config = dict(
    norm_eps=1e-06,
    init_out_by_depth=True,
    learning_rate=0.00516,
    lr_head=0.00666,
    schedule='cos',
    max_steps=4542,
)
Each number is 50 + 10 x the weight over its row's rms, rounded and kept within 0 to 99. Layers, rows and columns count from 0. The size before them is the row's rms in percent of the matrix's.

# up: layer 2 MLP up, 320x128, rms 0.169, rows 45-62, columns 0-127
# down: layer 2 MLP down (transposed), 320x128, rms 0.144, rows 45-62, columns 0-127
# gate: layer 2 MLP gate, 320x128, rms 0.176, rows 46-63, columns 0-127
up45 100:52 67 46 48 51 48 30 49 53 19 61 57 40 38 53 57 51 54 44 56 57 39 52 41 59 30 57 39 46 66 53 43 64 49 58 55 53 48 46 49 55 61 49 56 42 54 61 54 48 48 49 38 40 51 57 53 31 50 57 37 48 39 49 47 49 59 38 49 75 54 64 71 59 42 54 49 31 60 46 44 43 30 42 38 54 54 52 29 35 58 53 49 48 39 42 55 53 53 79 50 56 46 37 48 42 45 48 59 56 27 64 33 49 50 51 65 52 38 63 56 61 43 73 59 63 48 48 52
down45 103:67 52 54 37 48 36 47 37 46 51 43 56 32 56 50 64 33 54 56 68 42 45 53 39 45 45 64 36 31 68 41 43 52 30 40 47 56 56 37 43 57 41 46 47 63 49 74 47 27 63 28 50 49 36 51 51 56 56 54 64 42 46 45 47 59 53 59 56 29 46 58 59 34 50 48 34 45 35 45 47 35 50 53 64 48 62 39 54 38 69 54 65 57 60 44 33 56 41 44 29 38 51 50 43 38 40 49 53 45 38 58 46 39 67 47 55 54 52 43 44 56 49 49 40 62 44 51 52
gate46 097:47 51 49 42 47 55 42 62 57 45 47 55 62 33 29 47 44 32 45 73 60 52 46 54 55 43 52 45 35 42 60 36 42 42 46 40 45 35 63 45 43 56 57 51 63 47 28 52 64 59 47 45 56 58 44 49 61 46 60 64 59 36 66 64 55 47 39 45 23 59 61 50 57 71 45 42 63 35 49 50 54 34 33 34 48 64 50 37 60 59 50 66 36 66 47 58 60 59 61 51 47 46 42 47 55 53 69 48 40 45 66 56 37 51 46 35 48 60 56 41 57 36 48 43 48 48 50 67
up46 102:58 45 32 51 55 52 59 42 62 32 48 44 49 56 43 63 66 66 49 46 56 52 47 63 55 66 55 55 50 58 39 40 34 64 49 54 42 31 51 46 71 69 57 39 43 23 49 41 58 49 43 63 58 47 40 46 53 48 51 42 44 55 59 43 41 46 48 52 36 60 44 43 54 37 46 43 59 45 64 47 62 77 52 44 55 63 40 54 77 53 43 41 31 35 49 68 49 48 39 54 49 52 47 39 46 43 54 66 56 55 37 59 52 35 63 37 38 46 41 37 35 53 50 49 38 55 64 47
down46 099:49 40 55 51 51 44 51 53 39 45 56 34 51 33 51 39 39 44 50 52 52 52 66 50 57 36 59 36 53 70 40 63 47 50 53 34 40 39 45 66 50 42 54 65 67 60 59 64 65 38 59 58 40 59 38 39 51 49 56 67 42 33 45 64 63 54 31 47 43 48 41 55 57 70 47 52 49 44 59 51 43 34 25 59 66 52 24 51 47 49 43 52 46 25 63 41 41 50 44 42 46 49 36 49 60 40 58 55 61 34 32 55 45 39 37 52 40 56 54 59 56 56 47 67 52 58 48 45
gate47 097:41 60 31 43 46 43 44 55 54 60 45 50 52 47 64 44 40 55 44 52 53 33 68 34 61 48 45 44 48 55 55 45 46 30 42 67 49 38 64 48 54 51 36 54 59 51 61 61 50 47 56 43 47 56 35 40 62 44 51 60 64 68 56 41 45 39 31 55 50 62 67 50 69 39 42 50 58 61 49 58 51 41 58 46 46 40 43 65 54 44 51 54 56 54 57 62 54 64 50 48 42 58 52 61 45 55 35 48 33 51 59 43 42 68 58 53 64 59 29 42 33 35 47 68 71 62 23 37
up47 096:60 53 42 64 34 52 60 50 38 54 31 50 55 65 22 56 58 48 60 60 49 54 45 67 65 39 47 54 51 48 38 57 31 50 59 52 68 46 45 54 58 65 73 47 48 41 37 41 34 57 43 56 42 55 44 38 57 58 46 40 45 49 50 58 64 48 60 42 46 54 36 62 52 70 39 50 50 47 58 24 56 66 45 50 62 53 48 51 43 61 29 44 34 67 46 54 44 44 48 52 56 38 53 27 48 47 43 56 70 47 49 51 48 46 48 41 56 33 62 46 51 62 49 40 55 31 52 60
down47 103:80 51 45 51 41 54 60 49 57 47 53 17 60 53 41 55 41 36 53 57 45 33 53 47 57 47 48 55 44 47 48 39 49 63 50 47 65 28 46 46 46 63 55 35 57 48 83 71 58 63 58 55 45 43 49 45 34 47 49 54 63 58 49 60 56 58 47 53 60 43 50 70 51 54 46 51 45 50 46 43 48 41 52 46 25 35 49 43 49 41 59 36 49 57 39 45 68 38 51 48 68 58 57 65 27 57 47 44 56 56 35 36 59 51 54 50 55 38 47 59 47 63 49 38 38 50 48 46
gate48 095:46 42 43 45 44 41 46 56 43 44 52 54 65 45 49 46 58 42 67 41 45 55 56 55 75 67 37 30 62 35 53 39 62 69 58 48 49 48 45 54 67 38 50 55 67 57 49 55 55 58 39 27 49 60 60 43 45 49 46 44 72 61 49 42 67 43 49 63 46 36 66 48 47 57 59 54 52 54 41 31 45 33 49 49 51 73 44 46 43 57 54 47 45 47 46 59 54 48 43 54 56 30 51 59 42 46 62 23 42 52 59 47 33 38 46 49 54 45 58 30 50 56 41 39 46 63 48 73
up48 094:51 57 56 48 44 42 46 46 56 57 40 53 37 72 43 52 57 47 59 49 46 70 62 47 48 44 54 60 51 32 60 76 53 52 45 24 48 71 59 61 52 69 33 74 58 46 52 36 42 69 42 41 49 40 46 47 69 65 45 40 48 68 33 39 66 49 52 46 63 26 33 49 53 37 53 47 44 56 48 58 52 38 57 62 54 39 37 57 54 36 51 53 55 55 45 51 38 49 47 40 51 54 46 41 46 47 57 45 39 58 51 36 50 52 58 44 47 37 68 46 45 62 54 39 42 39 58 41
down48 098:65 54 39 43 44 35 70 40 46 47 68 54 55 64 60 58 69 48 57 52 46 51 69 51 50 54 46 42 41 54 32 45 52 45 53 42 51 47 53 59 57 36 50 58 56 55 45 69 46 76 46 41 61 54 54 50 53 45 50 36 28 56 48 47 44 47 45 58 50 61 54 65 39 50 29 51 39 79 50 51 35 36 43 67 39 62 52 50 41 61 42 37 39 41 35 48 62 44 49 34 29 67 51 38 54 53 59 42 42 60 52 37 39 51 49 42 57 54 31 46 48 49 41 50 37 47 34 54
gate49 089:43 50 45 58 51 60 38 70 45 53 35 54 42 54 32 39 52 58 38 58 55 62 63 47 40 46 58 34 50 48 44 50 48 52 45 72 30 43 51 55 55 58 47 57 35 59 54 69 67 51 36 61 66 37 58 58 58 60 56 59 58 81 52 51 48 54 53 60 47 51 53 49 44 49 38 45 52 76 57 47 48 59 50 36 31 62 67 55 49 55 55 51 50 58 53 56 64 52 71 58 56 57 58 68 61 40 51 35 41 44 63 32 66 46 43 45 56 57 43 43 39 36 57 42 59 47 45 64
up49 093:26 37 47 52 56 35 52 64 52 57 45 36 46 49 40 64 42 45 47 59 49 46 70 45 54 30 32 47 48 47 54 49 45 74 34 70 66 51 64 61 38 46 49 57 41 55 57 58 55 50 57 52 61 63 46 61 40 56 56 67 58 59 42 43 57 53 56 55 48 39 69 43 48 63 42 40 53 58 33 63 43 49 45 54 53 41 69 71 44 62 38 48 58 58 62 51 53 60 74 58 53 51 40 43 61 60 40 39 52 55 67 46 65 48 49 47 47 32 49 56 37 54 48 39 43 40 55 65
down49 093:32 54 42 68 28 55 42 49 53 42 47 34 55 32 52 53 57 47 58 39 46 44 61 55 55 50 40 30 41 54 52 44 51 44 66 47 34 34 62 52 43 61 55 58 53 43 48 68 33 36 45 37 58 51 60 52 51 37 53 39 58 49 48 40 45 46 32 41 52 42 47 68 47 55 68 52 45 48 65 59 51 44 77 28 52 52 44 61 36 66 35 46 57 56 54 38 62 49 32 52 63 65 54 34 52 68 49 39 52 47 48 49 43 60 50 60 41 63 48 38 60 45 47 38 36 39 47 59
gate50 105:44 57 47 55 62 53 57 40 49 58 52 56 51 48 51 46 40 31 44 36 53 54 60 48 57 39 53 53 60 21 60 46 27 38 42 25 62 51 48 43 33 48 27 37 56 70 56 46 57 61 50 49 56 49 52 56 50 74 52 64 57 60 50 45 50 42 52 49 57 37 50 55 36 53 56 52 67 44 56 44 35 33 55 62 49 53 57 44 47 38 52 41 53 52 38 37 67 44 59 50 53 43 54 39 37 55 55 46 39 55 32 51 22 57 28 44 60 54 52 45 64 56 54 36 54 37 41 38
up50 100:34 51 38 59 47 56 57 39 56 40 52 52 40 62 55 57 39 49 37 67 56 47 61 51 54 40 66 45 41 39 66 47 49 53 54 49 30 72 49 54 56 46 50 44 46 57 54 49 74 50 56 63 51 33 70 42 43 57 51 41 58 42 40 53 44 55 42 62 45 60 45 54 64 43 48 41 23 49 53 71 50 50 38 53 68 34 56 67 43 36 53 43 54 31 36 48 46 47 41 57 52 57 40 43 40 42 44 56 54 67 76 48 48 37 34 58 64 39 57 59 57 44 55 43 34 48 46 41
down50 091:46 50 46 44 47 36 47 50 63 54 53 54 48 52 55 57 44 45 57 35 51 27 54 60 53 61 37 50 62 36 46 39 51 50 69 48 44 32 40 50 47 55 35 62 50 38 61 73 71 73 67 40 54 43 65 68 39 59 49 54 46 52 62 55 40 53 37 25 45 40 49 47 46 51 49 37 49 40 49 66 53 36 47 45 29 61 49 42 54 60 52 71 57 38 62 61 44 40 42 53 61 60 47 61 38 45 46 44 43 52 41 68 35 64 46 53 58 51 36 47 48 30 35 44 45 51 53 49
gate51 093:66 58 46 48 44 60 46 50 49 42 30 48 35 56 57 55 46 41 62 49 53 37 49 57 56 68 46 48 56 43 35 41 40 61 71 51 52 69 50 65 40 51 44 35 41 57 38 34 31 67 48 46 44 53 39 60 49 58 50 45 43 41 51 46 27 66 45 39 61 53 43 47 44 56 48 48 33 61 48 52 50 51 44 53 55 31 47 46 62 29 54 52 45 69 62 67 44 35 41 39 44 48 36 45 52 47 49 25 54 42 48 53 65 66 64 55 51 49 35 48 36 59 38 30 39 57 51 55
up51 085:59 27 50 60 60 60 48 53 37 57 42 50 35 40 58 35 39 45 50 49 60 50 63 63 39 39 29 51 41 54 53 51 55 42 57 42 44 34 57 45 42 56 47 52 48 57 69 55 78 51 75 48 47 49 74 62 44 33 48 47 47 58 45 45 47 41 37 56 51 55 55 32 51 53 42 47 58 46 56 44 41 46 45 36 41 45 65 41 52 50 35 52 52 62 42 54 64 49 56 46 48 40 49 46 41 28 60 77 58 47 45 55 43 58 59 37 51 66 29 43 51 30 48 40 52 40 50 37
down51 091:50 50 36 44 52 42 52 47 63 49 42 45 73 47 44 35 35 51 72 65 55 50 46 48 53 58 53 37 53 35 52 44 89 48 42 58 39 41 59 55 30 52 45 53 29 53 61 51 53 51 55 67 48 46 41 46 71 52 40 57 43 56 59 50 46 54 56 33 51 58 33 56 51 36 55 55 48 57 65 53 55 55 61 44 30 68 59 45 57 41 72 56 64 57 32 35 52 60 42 56 47 59 59 56 44 42 39 46 41 47 61 42 57 55 39 53 48 40 49 64 49 38 29 56 41 49 44 47
gate52 096:29 53 26 48 55 50 56 46 70 65 52 32 62 48 52 46 54 58 45 37 49 53 46 49 62 46 65 39 78 47 63 50 48 48 47 51 55 41 51 48 46 58 51 53 54 43 42 68 45 45 51 49 37 41 29 26 58 48 53 54 53 56 56 38 58 57 42 51 34 52 52 44 46 43 43 34 58 65 50 35 45 44 44 59 50 37 32 60 53 53 56 43 49 52 36 60 65 67 73 39 51 45 48 41 41 64 43 36 45 46 64 34 41 56 31 44 62 43 65 44 47 49 38 37 50 52 39 33
up52 097:48 66 60 53 30 54 48 63 51 53 51 67 54 67 33 47 62 54 48 51 57 50 66 61 63 41 63 44 60 50 74 69 38 52 56 66 46 55 42 67 48 49 52 49 43 49 53 26 47 57 38 48 78 49 60 60 59 34 50 31 40 68 56 46 52 39 57 53 45 43 51 67 33 49 48 60 52 48 53 53 50 58 54 62 45 46 47 43 66 55 36 44 39 44 50 69 57 54 61 60 58 54 43 60 44 61 57 61 29 55 52 53 63 51 37 53 39 48 48 47 53 51 42 54 34 34 33 54
down52 097:64 48 55 48 47 43 77 48 60 68 43 55 54 45 48 49 69 46 54 66 43 61 45 52 48 54 52 47 25 55 35 53 43 53 55 56 47 52 63 56 50 55 48 36 52 55 51 29 51 43 31 62 55 43 65 55 50 63 56 60 40 44 53 34 45 49 40 36 53 33 67 56 58 57 72 71 50 29 62 45 34 47 27 58 50 37 51 56 61 57 45 58 52 45 51 58 66 44 51 73 60 41 55 35 51 53 65 42 58 48 40 38 51 66 38 52 49 48 64 54 48 58 43 57 54 41 49 52
gate53 089:60 64 58 45 48 33 65 56 57 46 59 24 52 42 48 49 82 38 58 57 49 45 54 40 48 57 52 61 60 43 50 61 40 65 17 52 44 49 58 41 45 58 37 72 54 38 60 44 49 49 52 60 48 40 57 53 39 55 49 46 51 58 51 52 42 52 55 44 33 60 62 59 45 45 40 56 44 51 42 47 28 51 54 49 44 55 50 54 50 41 54 37 40 58 63 62 43 67 47 37 46 58 66 46 48 41 38 57 50 42 56 62 36 26 62 61 64 57 57 46 42 54 63 42 50 28 48 56
up53 094:49 46 42 25 53 55 48 51 50 45 41 61 32 41 56 69 51 68 51 43 70 34 54 63 53 43 68 59 55 46 45 39 42 46 49 50 48 42 59 46 37 62 54 35 43 45 33 61 48 31 46 67 48 63 49 68 65 41 41 29 57 48 53 50 51 53 53 44 49 45 63 58 68 41 52 43 48 38 41 49 33 68 49 52 43 46 54 41 55 49 58 33 45 44 52 44 57 56 42 53 64 36 53 53 66 61 70 62 51 54 51 70 37 48 60 46 45 45 59 40 63 38 55 56 48 25 42 49
down53 094:57 46 51 31 58 52 79 61 49 52 58 65 60 37 59 69 42 62 59 40 46 44 42 49 61 48 49 58 42 54 54 61 49 54 60 41 58 66 52 52 54 47 55 50 51 50 48 51 67 63 59 58 44 52 65 33 56 39 54 49 45 49 72 39 65 54 38 63 35 55 58 49 43 49 36 47 43 50 42 54 47 51 20 44 45 52 57 38 43 54 46 37 59 49 57 53 23 54 49 55 36 62 37 52 53 57 52 71 48 46 44 52 43 37 58 44 46 41 61 50 64 21 53 52 38 68 35 47
gate54 098:64 46 54 45 61 54 57 42 48 56 51 46 51 58 44 47 44 72 44 28 42 56 52 48 54 42 38 45 55 31 42 56 59 70 56 38 55 36 57 55 43 41 40 68 56 48 41 48 33 40 42 47 39 58 51 54 49 51 27 49 52 28 45 50 69 50 46 56 50 58 55 34 47 55 48 40 41 44 33 57 54 33 61 50 44 63 46 44 40 42 71 46 53 54 53 47 52 40 34 61 52 56 54 52 45 51 21 69 65 50 70 67 57 73 71 50 47 44 48 52 51 58 53 45 59 36 56 52
up54 096:53 42 34 70 40 57 40 57 45 45 44 48 60 51 41 70 50 35 52 45 44 57 67 49 54 35 59 39 65 61 56 60 50 41 61 54 38 57 54 32 44 45 43 45 61 57 48 50 60 50 69 58 49 44 62 51 33 48 54 52 55 72 43 51 60 52 55 47 42 36 48 28 61 45 30 51 53 54 71 34 58 45 56 51 36 60 49 58 70 56 41 54 37 52 66 41 52 64 42 50 47 63 63 42 54 45 49 49 33 53 50 59 60 26 36 41 69 36 54 41 44 31 46 57 54 47 48 49
down54 093:60 47 48 46 51 31 37 55 37 31 45 26 51 46 52 54 61 58 40 58 38 42 56 45 62 44 55 57 35 55 51 49 54 73 50 51 57 46 68 58 54 48 45 52 41 56 43 53 53 69 40 38 60 54 56 32 51 43 81 43 62 40 59 57 46 25 69 43 55 54 62 51 63 55 30 55 31 50 34 60 51 49 45 49 43 52 56 43 44 41 55 38 54 52 38 60 48 43 39 52 50 46 45 49 50 52 31 57 37 48 69 62 33 59 61 46 50 55 46 48 48 57 34 55 47 36 32 60
gate55 103:34 40 54 41 47 48 51 36 52 45 64 55 55 58 56 28 42 50 41 58 55 44 52 46 34 60 48 46 45 57 49 56 63 51 49 46 52 55 53 40 18 56 39 17 37 47 52 65 57 55 47 21 47 51 55 47 43 52 66 58 60 73 44 47 41 35 64 51 30 41 65 46 42 52 51 49 49 51 64 45 43 48 57 47 53 27 42 50 34 51 72 34 32 56 56 53 44 53 37 46 49 41 61 57 42 43 46 55 60 48 53 52 40 51 50 43 48 56 47 34 61 45 59 43 59 50 68 50
up55 100:66 41 41 39 45 42 51 55 40 50 46 54 57 60 49 45 64 49 37 44 51 75 46 55 56 70 39 48 40 38 29 57 63 44 58 64 27 59 58 39 29 59 38 42 40 47 45 54 42 25 72 43 52 47 58 62 49 51 56 49 43 47 48 52 45 72 34 47 43 48 40 38 49 34 47 43 43 46 55 57 29 56 48 50 37 31 56 47 63 49 43 43 44 69 58 59 42 56 34 61 60 40 58 46 55 55 48 59 61 51 59 52 49 56 68 62 44 54 52 41 47 50 53 51 35 36 55 34
down55 102:49 54 70 36 34 52 70 61 55 51 61 42 52 64 55 59 38 59 53 51 41 43 45 47 40 68 50 53 43 55 34 47 47 48 62 45 51 49 65 53 29 39 57 53 25 57 37 58 47 27 46 54 36 68 54 39 52 56 57 41 55 51 54 40 43 63 57 52 50 38 25 56 33 34 61 54 34 60 61 61 40 45 48 47 61 35 35 43 51 55 35 21 60 53 49 52 42 43 59 51 46 49 38 53 47 39 57 44 51 57 62 59 36 51 49 46 43 54 49 50 56 46 40 50 59 59 68 58
gate56 101:35 61 57 53 22 46 61 33 53 55 46 49 64 63 52 42 59 51 60 56 54 40 49 74 33 44 48 57 53 48 52 59 52 62 48 47 59 48 44 52 61 47 62 49 41 67 55 54 61 42 40 55 32 39 40 48 32 43 51 57 61 43 58 51 63 43 57 50 49 55 51 47 37 58 35 56 53 40 70 42 48 37 56 38 60 51 50 52 44 42 71 31 54 61 46 53 52 55 37 32 45 58 69 52 50 66 41 55 47 69 57 56 40 65 60 42 50 56 74 67 45 42 55 40 48 39 67 57
up56 112:66 45 48 51 41 40 39 72 48 46 47 45 64 57 46 72 37 55 53 51 32 45 43 49 58 54 44 65 51 54 51 61 43 59 57 47 53 41 48 51 68 48 53 38 62 41 50 47 55 41 37 48 41 63 62 63 46 70 43 54 58 62 55 34 51 59 67 49 56 52 51 41 68 54 44 35 74 54 54 36 55 56 51 40 37 38 39 57 38 39 42 46 82 57 51 66 51 36 63 53 58 60 52 37 50 39 57 53 46 43 50 25 52 46 58 42 44 40 27 36 47 50 54 53 43 41 47 45
down56 105:61 41 60 41 61 51 56 49 40 52 35 45 41 36 47 48 47 37 26 61 54 52 34 51 47 63 44 69 54 43 47 60 61 64 59 46 43 59 57 52 53 26 34 68 56 43 48 44 49 49 65 57 30 58 55 53 44 65 56 40 50 58 53 54 50 45 42 55 56 39 58 49 37 34 51 48 63 67 30 46 63 66 44 42 49 23 49 55 51 55 39 47 45 56 56 44 47 42 36 37 53 49 41 54 78 48 57 34 63 41 63 52 63 49 54 58 54 24 50 54 47 51 38 42 53 44 55 39
gate57 105:43 49 40 50 38 41 46 46 57 37 53 30 54 52 43 48 45 43 42 57 56 53 54 55 46 53 62 58 54 51 26 65 43 70 59 49 58 63 44 48 45 41 53 49 53 37 43 38 47 49 54 45 66 42 60 64 52 29 35 52 43 51 57 68 59 46 61 38 60 37 53 31 59 47 55 59 47 31 50 50 47 52 50 62 47 37 46 32 37 63 58 53 49 57 32 45 54 47 51 58 26 53 58 33 52 57 51 47 47 52 55 47 72 47 24 36 41 36 40 20 43 57 44 51 63 41 42 51
up57 110:61 56 43 45 51 53 55 56 60 53 55 54 55 53 38 36 55 48 52 44 54 41 44 64 42 59 47 54 69 40 52 59 66 43 44 52 54 42 45 54 43 49 49 38 50 36 39 49 64 39 30 41 48 45 40 47 57 49 48 52 55 58 44 59 44 51 56 49 42 49 60 47 41 67 33 52 58 49 50 38 55 59 39 42 42 59 40 48 69 58 50 51 60 75 18 60 74 37 41 37 40 67 60 60 61 67 57 71 34 70 31 56 65 69 58 51 45 51 38 45 42 42 43 51 41 38 50 50
down57 105:61 47 37 60 64 60 30 57 47 51 43 16 49 47 53 46 56 38 49 58 49 45 60 52 37 57 58 56 47 51 44 54 53 37 48 61 44 51 50 58 62 59 55 51 62 45 47 48 32 53 53 31 38 53 52 36 44 45 41 59 52 42 39 66 40 44 45 50 56 42 44 55 42 35 48 70 64 38 46 57 50 40 47 39 51 43 20 34 56 63 61 43 50 44 34 52 32 39 55 63 38 43 48 53 63 43 41 45 59 51 56 63 52 36 66 41 41 56 59 37 69 43 53 53 73 38 46 56
gate58 102:64 53 51 46 42 46 40 40 52 34 60 60 61 63 42 62 23 41 33 41 48 50 43 43 57 66 55 50 52 47 71 56 33 57 62 53 61 58 38 69 71 44 45 51 41 51 46 50 45 65 47 64 62 35 67 44 38 61 51 61 40 46 58 53 44 59 41 39 44 49 52 47 54 50 68 58 46 33 29 51 57 42 52 56 59 50 48 53 49 62 74 24 53 43 40 52 46 34 56 66 57 62 51 47 61 48 53 34 55 46 46 47 63 35 59 49 47 39 47 50 40 47 61 38 44 54 58 43
up58 102:47 40 72 61 39 45 43 47 67 60 69 45 49 52 48 58 60 62 43 47 48 67 62 36 46 47 46 62 41 32 53 55 63 63 58 41 80 57 46 51 48 52 50 48 40 55 53 58 44 44 61 37 68 69 42 55 56 45 58 45 24 72 59 54 57 48 63 43 48 46 39 37 53 66 64 39 58 47 37 46 50 42 46 56 61 46 39 39 45 61 41 36 54 43 37 63 48 55 49 67 68 57 48 51 51 49 36 58 56 62 52 50 38 36 49 43 50 55 51 55 39 54 43 30 38 54 55 61
down58 100:37 41 45 57 57 33 38 57 37 77 44 62 60 50 55 57 50 46 51 66 52 46 42 36 46 42 51 52 60 53 44 30 56 56 46 49 55 50 41 58 54 63 55 53 44 38 62 51 60 56 53 64 54 63 58 35 59 49 26 35 49 45 48 43 45 64 48 52 49 41 41 55 42 51 35 64 37 60 56 55 59 54 47 74 74 48 60 54 40 48 51 55 62 47 76 51 38 62 58 28 54 70 56 40 43 52 45 54 54 46 47 55 57 49 41 45 42 43 46 52 52 56 69 70 62 43 26 52
gate59 104:39 40 48 56 54 62 66 45 49 51 58 44 45 52 55 47 50 49 61 54 68 50 49 57 52 71 55 75 41 43 43 51 45 46 37 37 55 49 38 49 32 58 44 45 35 44 71 49 41 57 32 43 53 41 40 48 33 41 32 49 36 49 44 46 39 40 56 49 54 53 43 50 50 45 57 76 64 47 41 43 38 46 48 53 31 56 38 46 33 43 39 55 59 41 34 52 60 68 40 53 38 44 59 43 23 50 32 66 41 48 42 46 56 38 61 34 57 68 47 55 61 38 47 48 64 53 42 52
up59 097:43 56 43 64 60 57 37 48 29 50 46 55 54 45 49 46 52 59 44 58 62 41 52 53 51 43 52 39 40 51 44 45 38 48 64 47 66 48 65 50 56 37 28 40 56 38 31 59 42 54 39 58 45 61 42 51 34 42 44 46 46 53 43 49 48 47 54 35 39 52 51 53 37 49 54 68 50 50 56 43 54 42 44 49 36 63 51 39 67 66 78 50 55 54 70 44 66 43 41 35 58 60 52 72 38 52 45 49 27 46 49 70 51 27 58 58 44 55 46 51 63 29 42 48 62 46 34 43
down59 101:46 56 45 52 43 55 47 53 51 42 27 51 50 43 59 42 49 40 61 48 44 51 34 56 48 37 47 52 62 56 46 42 55 43 69 55 52 46 50 49 56 44 68 39 48 44 44 32 43 61 60 59 53 63 45 43 69 41 54 57 67 57 39 42 58 57 40 47 57 56 68 51 37 61 41 40 47 43 59 37 65 57 36 31 62 40 44 25 46 59 41 51 35 43 71 35 60 44 62 42 53 45 50 50 54 59 51 44 65 47 39 51 42 82 47 51 34 33 55 40 45 63 60 63 43 37 36 51
gate60 115:42 53 43 61 53 31 23 47 53 50 51 39 57 60 30 63 55 35 26 53 54 43 48 53 46 40 52 44 69 46 50 45 61 49 49 44 27 55 55 52 44 58 23 56 42 39 51 43 60 49 63 58 59 57 46 42 52 51 42 50 68 43 60 55 51 61 54 62 53 45 59 53 62 52 59 47 52 52 53 51 58 53 36 63 41 54 53 25 44 65 45 48 53 52 59 47 66 59 56 43 37 51 61 70 33 33 50 43 67 43 44 41 47 41 42 44 42 51 40 37 68 43 46 38 36 70 38 57
up60 105:35 61 47 49 51 59 48 66 39 51 67 52 49 70 49 49 59 57 52 61 54 55 53 50 46 50 66 50 61 47 66 36 47 67 62 54 70 37 60 48 53 70 69 46 55 42 33 46 65 57 47 62 62 59 49 54 62 55 39 35 53 64 43 52 48 58 45 39 48 32 49 49 46 46 46 52 55 36 55 58 57 72 33 57 48 36 69 55 38 39 60 46 43 31 53 54 52 59 50 61 54 63 66 45 66 47 51 47 57 26 32 38 41 47 47 53 42 52 63 43 49 47 52 56 37 38 29 49
down60 108:62 45 52 51 56 49 51 47 38 57 63 61 44 53 58 48 67 41 66 45 46 51 29 28 59 55 57 51 57 49 59 49 65 64 55 50 56 43 67 61 44 51 60 49 53 54 37 28 60 54 43 56 53 46 43 44 72 60 37 47 54 55 41 55 40 65 73 31 47 56 49 45 39 62 42 69 61 54 42 28 50 52 62 40 53 41 50 48 57 53 45 59 46 38 41 34 37 50 39 54 49 71 46 56 52 54 65 44 46 24 62 51 55 30 52 56 55 44 48 40 55 49 49 58 50 22 55 50
gate61 097:50 35 59 45 49 42 36 48 35 54 37 65 56 61 51 54 58 32 62 56 52 41 39 64 53 41 56 49 54 49 48 58 64 42 60 60 70 42 41 50 62 56 47 73 23 40 56 47 41 43 56 49 38 65 37 61 56 55 25 49 58 72 39 48 50 51 56 51 60 41 66 51 64 50 52 54 48 37 48 42 64 55 60 31 38 73 49 53 61 48 64 41 49 59 46 43 51 47 48 48 43 49 64 59 53 66 40 50 52 47 52 39 37 68 40 48 58 39 55 22 47 52 44 55 54 53 54 60
up61 094:50 42 47 62 38 64 59 38 41 57 52 52 39 60 39 40 44 53 59 59 58 52 68 52 38 52 38 56 39 72 34 44 43 39 37 52 45 39 33 32 46 57 44 65 64 55 70 63 61 62 55 49 44 54 46 36 36 50 56 67 59 47 47 43 57 51 48 56 45 37 51 46 26 58 54 30 58 64 35 55 46 59 39 54 40 54 45 40 48 53 38 37 62 44 39 41 52 52 42 34 58 35 38 62 55 47 63 53 51 51 38 46 64 52 41 53 47 70 48 59 32 65 62 49 53 61 60 51
down61 099:60 47 74 61 53 60 48 51 49 46 45 65 36 52 43 43 40 35 42 46 62 50 50 54 50 51 52 57 55 65 40 53 43 43 53 67 56 53 35 42 51 65 55 47 42 61 30 40 38 52 26 29 47 62 51 44 54 63 55 45 47 41 53 34 51 55 55 53 55 54 54 35 46 40 43 32 63 52 49 48 48 54 44 42 56 60 40 31 62 37 39 44 48 50 45 46 15 49 47 61 43 49 55 57 51 52 51 40 52 38 41 37 36 60 47 58 25 67 39 47 44 53 41 39 58 49 58 23
gate62 107:30 51 36 58 54 50 44 36 60 40 55 53 36 38 50 50 34 46 55 57 53 55 46 70 57 83 40 54 45 48 73 60 56 37 41 56 53 48 40 59 45 39 61 48 48 55 58 50 47 44 32 51 56 35 42 41 45 62 55 56 59 70 25 54 62 62 50 49 56 56 46 58 43 64 55 82 55 59 54 61 46 52 48 51 58 51 42 58 35 33 56 60 46 47 28 45 65 72 61 62 41 62 49 56 39 47 59 50 58 51 45 52 58 65 56 57 58 49 43 54 45 57 51 56 40 52 59 49
up62 104:57 42 35 38 42 48 50 55 49 45 46 47 41 43 38 51 55 57 27 57 57 45 51 29 59 53 53 52 46 36 49 62 73 40 39 31 50 32 43 41 49 56 52 48 67 58 33 51 43 45 42 51 31 40 37 67 54 51 53 53 61 65 39 49 57 52 47 45 71 47 44 44 57 51 41 34 62 57 50 40 51 47 63 60 65 51 39 33 67 64 53 44 64 64 52 50 52 54 46 32 41 53 37 40 51 48 41 42 36 30 41 55 42 65 57 55 38 50 55 37 33 44 33 63 40 56 41 41
down62 108:51 52 58 38 64 53 36 45 45 54 52 55 61 42 60 45 50 45 42 54 66 37 48 41 44 48 60 44 50 37 71 47 61 45 49 48 44 60 64 40 62 51 53 38 74 45 30 57 57 47 29 22 48 56 40 38 49 67 38 51 46 59 40 43 58 36 58 61 48 62 44 32 53 51 48 51 54 52 57 47 43 52 40 45 53 59 44 36 56 41 52 51 61 50 51 64 55 44 69 46 46 69 51 47 29 49 50 30 56 65 28 68 50 35 52 59 39 59 46 55 30 59 46 56 46 40 46 33
gate63 100:42 59 49 44 51 52 43 49 35 45 49 41 60 64 47 44 64 54 50 40 53 48 60 54 68 50 69 49 52 42 40 58 49 42 53 52 32 72 45 47 55 47 45 46 66 50 42 47 64 52 46 37 45 59 34 68 33 40 44 64 43 47 51 53 58 54 56 46 60 41 48 59 29 53 39 48 59 55 54 22 44 33 49 61 55 63 55 34 24 51 45 61 52 45 57 42 60 50 61 53 48 47 60 62 36 51 50 71 28 38 32 51 45 39 38 73 56 56 64 64 44 62 49 47 37 53 51 48